Weights of a small GPT-style language model, trained from scratch on English Wikipedia: 3.95M parameters.
Each number is 128 + 32 x the weight over its row's rms, rounded and kept within 0 to 255. Layers, rows and columns count from 0. Numbers have three digits each. The size before them is the row's rms in percent of the matrix's.

# up: layer 3 MLP up, 448x160, rms 0.109, rows 314-339, columns 80-159
# down: layer 3 MLP down (transposed), 448x160, rms 0.186, rows 314-338, columns 80-159
# gate: layer 3 MLP gate, 448x160, rms 0.112, rows 315-339, columns 80-159
up314 102:104080093100083118089121182110137108106172161182088185119173152111141140123205096104108102089124103157110102140152089104127126112083139119148138120145105178174133155151194072213123117131116127121168100180086155153168084091150140093142143104
down314 101:174119133138167161175114124085112103092122119073161084080167151142124139130178167138122114131136167084159142120131180071130101160136103102116129132100165148160117113061137057093142102164147188117137116081129116127200167015079183130124140082
gate315 095:211145186122118131102136150124091046162110143161119140122114090167136152125096113084126124112108073182070107135144148165106068082091120128121126101130128141088157126175123108112083119192142115135163126134164068114137091111111166190096146137
up315 099:121140148193117167156128115147074123088097126097184112098154155150127177122132165071148096092139140142170170118107080128126107143121147153143140142156114133136080163149118097169111151171103140174130156142221128160095075043155171179090180166
down315 097:148124177109147161093072147186098120115122116122105135140105084110115119106142089147195070172094165123173122115175142080121148145137116119140091134095081087097154117130139175099197134133118067087124054103087133095169098097104183164128138148
gate316 101:134175116142184133131164117126078154160164184131134151093101152121135124115156155138172108130162119083057194132074135156079175106133101119154091121109181060122064163117085121103123152146057108111126178146162144147087154098097139159047171128
up316 108:154125152138156151185186159059116105174203070105095076147141157204166151109153147106156121239089124123107125110093139127146112127109102149057097120103145162148100132147163092162164205166107154153107109098123115075072147142106130114117133099
down316 107:119129132105104151144135112214146127150141148111080156160170092159045132127125142100124101175093202093077139173136150115106148172142124162127175160100104113117109132096089114105115118076161095132217147137074101108176187116084109119141119161
gate317 102:103162091130120108196096141121130170108113098079156134177105060169107162114101137168147124104157133104181095100134074159138144157133077127187120065158170075067139176150120069130094149093143122095135158135155138134072126124070112145156119100
up317 103:105184090139146109169123112124106084094134196121150158149156117138134096110142164104119142106154155147117133125122156150122135151139133151111126108128165126135064152124073063043182080135178168124170105144167115132186132047173112107118106166
down317 103:078101186124083141148171109105080169145137143085135157152182187113134135155078140114139143102134123157125101143167123078141136119156162096130124145179125128133133095132119142115178157110154066113084165142057059105074160134134134195136141092
gate318 103:166117096131128092137176051205161154151138128123134134112178175110127103097061119214115123128125149111198113133146095105088092130130181135167156120163073202155110109191114113105126169133112166117098151095067100129163117111102093127138115132
up318 101:113136130156135193128232131176097119148167146095165108098091131132118113121126177141134163154165096106145114134178113091139126131170083168095098112083100147163162117152071144102085073106123141084096087129138117152097107132172170147173204200
down318 103:128151142142112123115106127083205133141103106091116116085176136154179126126131130135202159139145124153159115040125164105113126223157126162125078109136203147165141147088105141075144132129145118118206114159067139172098109042128095144136124152
gate319 097:091171130139106121140125151141215121131102134083096069167137147169127098083136139175122154073143150130091127162097138159117166182150031159129171099098161164171093135224115164134093138051140119144181095108127122157143138144129099103181120069
up319 101:092153124172116134084141140166118191120126041113106067083123126168154089152185162107122128080112117095110131135110123078119152177170172094144099106115131125130118121201140141165167132098115122078150142140152133149164134167086109111085075123
down319 103:154180156135141080148091120151074053136155120106166135109105084132109092144135126165129072165173145153136085139115162156134142097079160147127174123161132114080096114141134155114145122098186074124141073112112116123063073197148091154106145071
gate320 107:144135146059124068126164161144179167113135214175121123170169092170114156134086116151162068168219090106172126107118089147129140137120151073142125111151163135125161141152158142065190143140153127139122136150172141131115130078115160089213072142
up320 101:167069102117112131123145101127127125123096097180077158204134094133221107144116140157129073089085049159112134127129127075165164127125171065093133151157134159074193142046058120170134170086152178136137105132101126154132097144144110141099120101
down320 102:156134122111135139128100096087122160085087105138113142098052128161117140128185159152120073120122091156127142127040128113160139152060130095105081084108144154208128099176159175081098096113133106138198128095147090153139150098091173125143090107
gate321 097:112120115095179107192106078077123180120159116157105141128149174137106119181115089108106097148095061135154164064145167193136178119101115151117131212164158086057185129170127127108132141092145109137107168140134127087107122130064041100166080096
up321 102:122091165131148128180125116123197127115079124136177134116119150138154085079125140181195127144095177135145154123113133139061137198096104089067093205129142113128119107188149090114143161138129109115184075105125146150159108116153128058103113148
down321 100:109116159122158181126131140041160128136188113169093052102174165135154065123118131123169146114100087145121179124137180112101088183092116053169078171154074116127124117170141147147112076136117112131123130063153162164131145166143107111146091156
gate322 100:145146116067119146100156184099122146128142088136103195088196115094120125147114106114096137139190142130095133127156133136110165131082164143185168116103121175161143168138107168087112105134134175168150111157133191149084135138066106122139078125
up322 093:064194136143116144150183097178082062128061120113117118098102124128127178080120126118169145122142145133135115111125156099113208169055120112140087169116073099095142070141126122107110114103065113143138108127191138051117056159125134148129128154
down322 098:130160164164093167125101096118129111142232101164093153145169123172105072175088123172165196136171103118163137158137136138124076118102148115143145211129156094151110171081187152110054123119108095114157131131125157123120198147119149090129137067
gate323 100:099119133132089118087161144148083142111190110137093141139113108094107115107172114088107179146112186176114068129162123098104108140086096155115095072112092119170155172102116070112168125120178147071094097166181104122134127154146092096166106166
up323 105:093110159162097133103140191155163115105112124113188123219138114157102106155191116110160130164087129144178127141119089085130161138133129129145072065099131136148125113102130197158133155136128186114134135143110120190103152100088129188143100103
down323 103:134157113159113143105150126120100131152135137155133177124082134152117134194101116129127126130087110144131185129111116081128114109155141136042157106131128097112130180143169148118117170104118116077252098177115158150090142103214113082089147118
gate324 103:151134120121190059145138091107142125134113169093109161107102125100104152105113110107100073195109120083147119097084108234044142176154099126105139062119120145131108155146110115167082130109142166156102104143161100200102154125117161144131075176
up324 098:175139126075125137133106104140102104128102083123125120112129171140131109182095173196158092121136117108177091108118176077167120106151081099121146102173108159063126116121123061175110147146147152139125193159083177147118156198107146083139179125
down324 099:106186155144143091047060106075152097120104132143124139066048053125080129191095097118105146080154088172092124130078116131177139127078109103132103117119057060102133127138132164155144127091088112138154087102133145150109119130102134157061148120
gate325 100:077073153119104120159107136145077159102107077138123131138098155123144196059090174095154162090129182171083121132142143104153143156071086088143138107059121114116115168123159157126174157119141137135080140112075138115163114171177236145107193120
up325 103:209130148180109101132078110137117074135118155112164192121192116147143085124126126121118163143116148131150162169108110082116138106118138144182175141113159138097064102110088194168150131087182145134152088122124103104088063146143160099108107111
down325 101:113160125119069086102075195121124118147161158130164160126108162065101143140086131120135155199188105112135095111080217139089183092100112136089111133150181172146117169117116109102149151106111186172198159153122111143123109066129140136147177103
gate326 096:117091115162129140080128158200122132092149062149154138078120097036093163114204161112233159115106120135092138106134098135087172097144090117145140147140171120147168125107151089138159130132104137132139143110108087117150119084118151149130120179
up326 098:149178093119146087182096104085128148138156091096103183081133150063113132080122085160140071118073171106174120151135182140122118125137147148108126154136143113170145092097105103185062150145114148099089122165115120146151139201179117114178106185
down326 103:094115178086158104133049106109156133132132106203114087103024090075092100160174162110181160138185171137118124163152156136103146117105141142085129149126180139082130106120126120159145125089117152119125141179131122129167139139137109138128167144
gate327 104:146115166116126172144118083152119100138120172218184072156095157103118158089112030117104114181079134139118164110121080106122118140111138073136125094141201139080087095164184152122145058151092148118124096142140103153130144144137102108185153157
up327 098:178163119142085149152135100149131105142218159114072126074148123102176112161143130120121180128129130107147110128138120102121126207126139124122184184163130131127117186135088082132141111176180159139105095136091175101154102164139100096172105130
down327 104:117083140162112114099138164137136151088138086110104173140066131113060136110133196126103100130116124168143167167167099121162115153142148132135139101123057138107128142132077106124119172172180108176072128126128118167110129084115161177070141131
gate328 102:130117148114085139138162109143101073093044128122161116080122122103073163138163150189104091135107096134127164162141122088101127159120113109161141129154102184169138066106110140123135131091123066148092153119168094100145160130132120139099122109
up328 102:121159127103118104099076134121102132149150090113149080153053130130143113150129131131110038122103182165144088066099102144202156103141182075133163091111117163160128158080113126135137096125117144135122135153096130138172061139105202079216117150
down328 098:104153122100137117112167127137167131126103106118053096141079166148135132119116174112133174139127166156102113131156187111150141137102081131116152117151153103197178166114105200132175150141118150145174166210069113087157114201109138126137101152
gate329 103:167120145103144097075164097138063084138182188139114136135133130184181103126161137127115076152179031100108151083049123133100116108109131142099112156170115106147163063100110181147128107126134147109079169133187132096125096183091166156128097138
up329 104:140134101077128116083122096174102069150088089157115118118118104168060125151142165106108137069155216151146171140127121114096141166154161150132116177096116137122086083114165088137095172129118094132061120138100136190130083129150150108147128183
down329 103:149179104112145163132139134152113138182157160116158148170144189117128134088091121149157145105173146145141173082104105164094156094117120138067112136123242070115153198153147095143139129140156089112085110139118131154114146087136126166055116102
gate330 099:166093184091107126157108097122120162110114122122089161152191079141189110147160185143123135111120141091108112175197120111162098181132104210106130113143137081162147108152142107150162105161151160087151090145118162175117133196117154162118139120
up330 102:132094151086103105084165096174114154143124129103166127080133102151155089077169170118155107167121121141183092156165058110137085112089163113140139106116119091165176140153150163103096145137122140158156132166067150128150083154107141158107056174
down330 100:146158140133113063100062203095144115142145150147089137122082160103117127119126131156162132104123111161105138134191144138113160153109149182142134123141181103153099104138119090149160160179106125078094198129145139087113144083134096101135164101
gate331 106:143114146088111141091098159122181101131127128198102141167145173118040123095148143119150081130144122124096083122161103154107121113119159166097139166181191151148156128124070109085210155110087130157171080107124135074110150088031136139096143123
up331 102:122171155148182122102106139150138178049156126138147168115148124117137124115156175147089120103093106134099141089213173148129156131089103137205142134182122118115134111163151135110182066107151075111170151122164147140115168122113120106170096137
down331 103:110162214125113074149115104094166160160115130138148149174197114142073126154110128118137192117137110145162152186137090170113140169218126115126141124080084079089135114125141173133157111122126070164091110123148112112150117149134150122133152095
gate332 097:171130114166141107142156117162077091150128092186135138137150116109104173062115114135087161127131072167113154078184100127147189082097151086130165092174139130184164125080152124099188167163156067076110130145092159072080128093161168096131098149
up332 102:126105112196169083093161170135148081137184140162121195099104104180164156163153068021136173131098112095179149120092054142123138118117139117126084113149117111127157173121095110096103127134166161111097071163107142170134152091091146157091132139
down332 099:104130149089153112171123102140116180138175135127122118137105136193169085131124114173148124119066129167146134088137113119119148104141103153146149144116095102160085122116140187101124146204191177179089181160160102117091101133134133141167157161
gate333 102:165123088090108064128073137023129088101113168138104118097163169112121177182143153147123143122110124122103102151054160135104143111133103169038184106114115155133100104071081081118197109136166137140176164174162142147101135135132064088103122145
up333 104:169089131100074108147141136113170128124114158076143121079141078112103118154154161140093150125100079152138119115111168094155116078033138124093165161082140163113112106173203122134141134162140133096161135171157120117094096116115108112148075152
down333 098:095114118084119079110127112122106116104118126095135134158165121139140129130126128132145148169133147110129150067125171156127103131136102099112157159116128175122182104167134061202126096126170086096084153101119131140142135169098155133172166129
gate334 105:097133170125182133094164144132091175117048127073109158125155064107079109088112198168159143104160118101118144093087177092085154093079090173137133156089141142122123098141157123120125112084154122125169148164157141168161125199113102150148158103
up334 097:150132077088130105111138141142133135138078142100103114124062151140178109090111087090175146127116189168113092160150111208076143106136179106185126127167178082123136158171144057127141066103104190115097094154105082111147164137110136105117109172
down334 103:113134149169170110106100130154142137202153094128120108135148161075109188114133109141127092151136110157150108074081183116114106106165090161078147062160043121141177145110184182154137107076130140155126123190104153104161122104181112127167110122
gate335 095:150137111110097124137124146138114142077108169164108156124154148136152187156166151086106144151138181114093133141115107157068117173091096114093127122089127076174087102137090098138127097133149069093074153129136174142155135106189058104159154101
up335 098:155118093088165156195137126157105144179141177114115065080089090134135131118073173122142103148131120102170126116163160157116130185122099066070077149124110110146094113132136115167101123141067204145121155120109129116117211161183159131094117172
down335 098:121104188135129072098128113170140094090147105110173125150117103167116104118117172135162113102105132087134158122125126164160179103099132124125113170072114120114068090164172083099173100175188102151162186127169143121124074113109102085155093132
gate336 096:100081166133133103124176124098102101163148121156110124125174090193108150132101126125142115114144155114084163142089090090184081154165040108091087187124082102081117077172133143134101131138125103162086154144149154103096080158108098162189177148
up336 097:123112118147093121144167136122132142106120145136117114155166072123121095111241105111139133110058140141094136120129067115185124130121190146143108121185106152138111175070131141138097155161123105190107130130186141070089130149149113200180102069
down336 097:180158157139120019073129108140161134137123128141088158094208106140114109127113126171107131099113151074127106132162108161156142086196085115129143130145101188125117075092079135188085115190101135073056150146083157075092064145137174161124176105
gate337 100:150113111122116132173135080106106120179084121121123044093114125138151130084094176165089119192153107132090082139119141137028057115089125225136072064106157098109064066142188120098133111145134134120139068090147141127106100149174124160180158100
up337 104:082145166100135095127192076165069108134155063165128122119135091211175109135113138156108139176076109090115130123094113170067158084183115147163142096174124113116136106095098116199107125182108120114122127150160132126173142101111051136099145157
down337 102:079156063104117143087092156083160110054110125174124160139182120091111174130141128104139165140067127110186117107131144146190185143123165110097116108144166116123156104152196082053171078112143137063126073101138065149078126151092166101124132095
gate338 099:120130136087147145149145117105176137102128160154109152134108185100124090081092141152145137217164124200133079145179087082191133110120069107133150170178145129122147155143132132116163129157101074114114094162132095113088165116124169150201169178
up338 101:140155087117117133109146103198097119102111143101129139166134160043095142129113138145087101124153143148140145150099093113143117130032131104098130127131141138194123111092118141181133172077133128158099120173126079148144181048092079111132076136
down338 100:103105138199101052123141121155103110168116180091093157120121121166072184130104075159121119113100061078183115112139161113149134135200120129102066129128126081127137107120090128151140073135142105139103130109132149072203117145206107091109092124
gate339 099:179116127145143101104079145143114185115161148094130157148131140170113058105120164100109146099131080138132126129159143165086130136103099072155148067163150148109131150136132109107170136172139123090147078125175065165155099143134161107177105066
up339 105:116103174126072143133155162124068139144177077111170137130163146084143120097101084112135154120114151111172136164112065121158116118152042130114127129147110087131078104129122075077146135112123057135114125105163162083142128180125132080134094162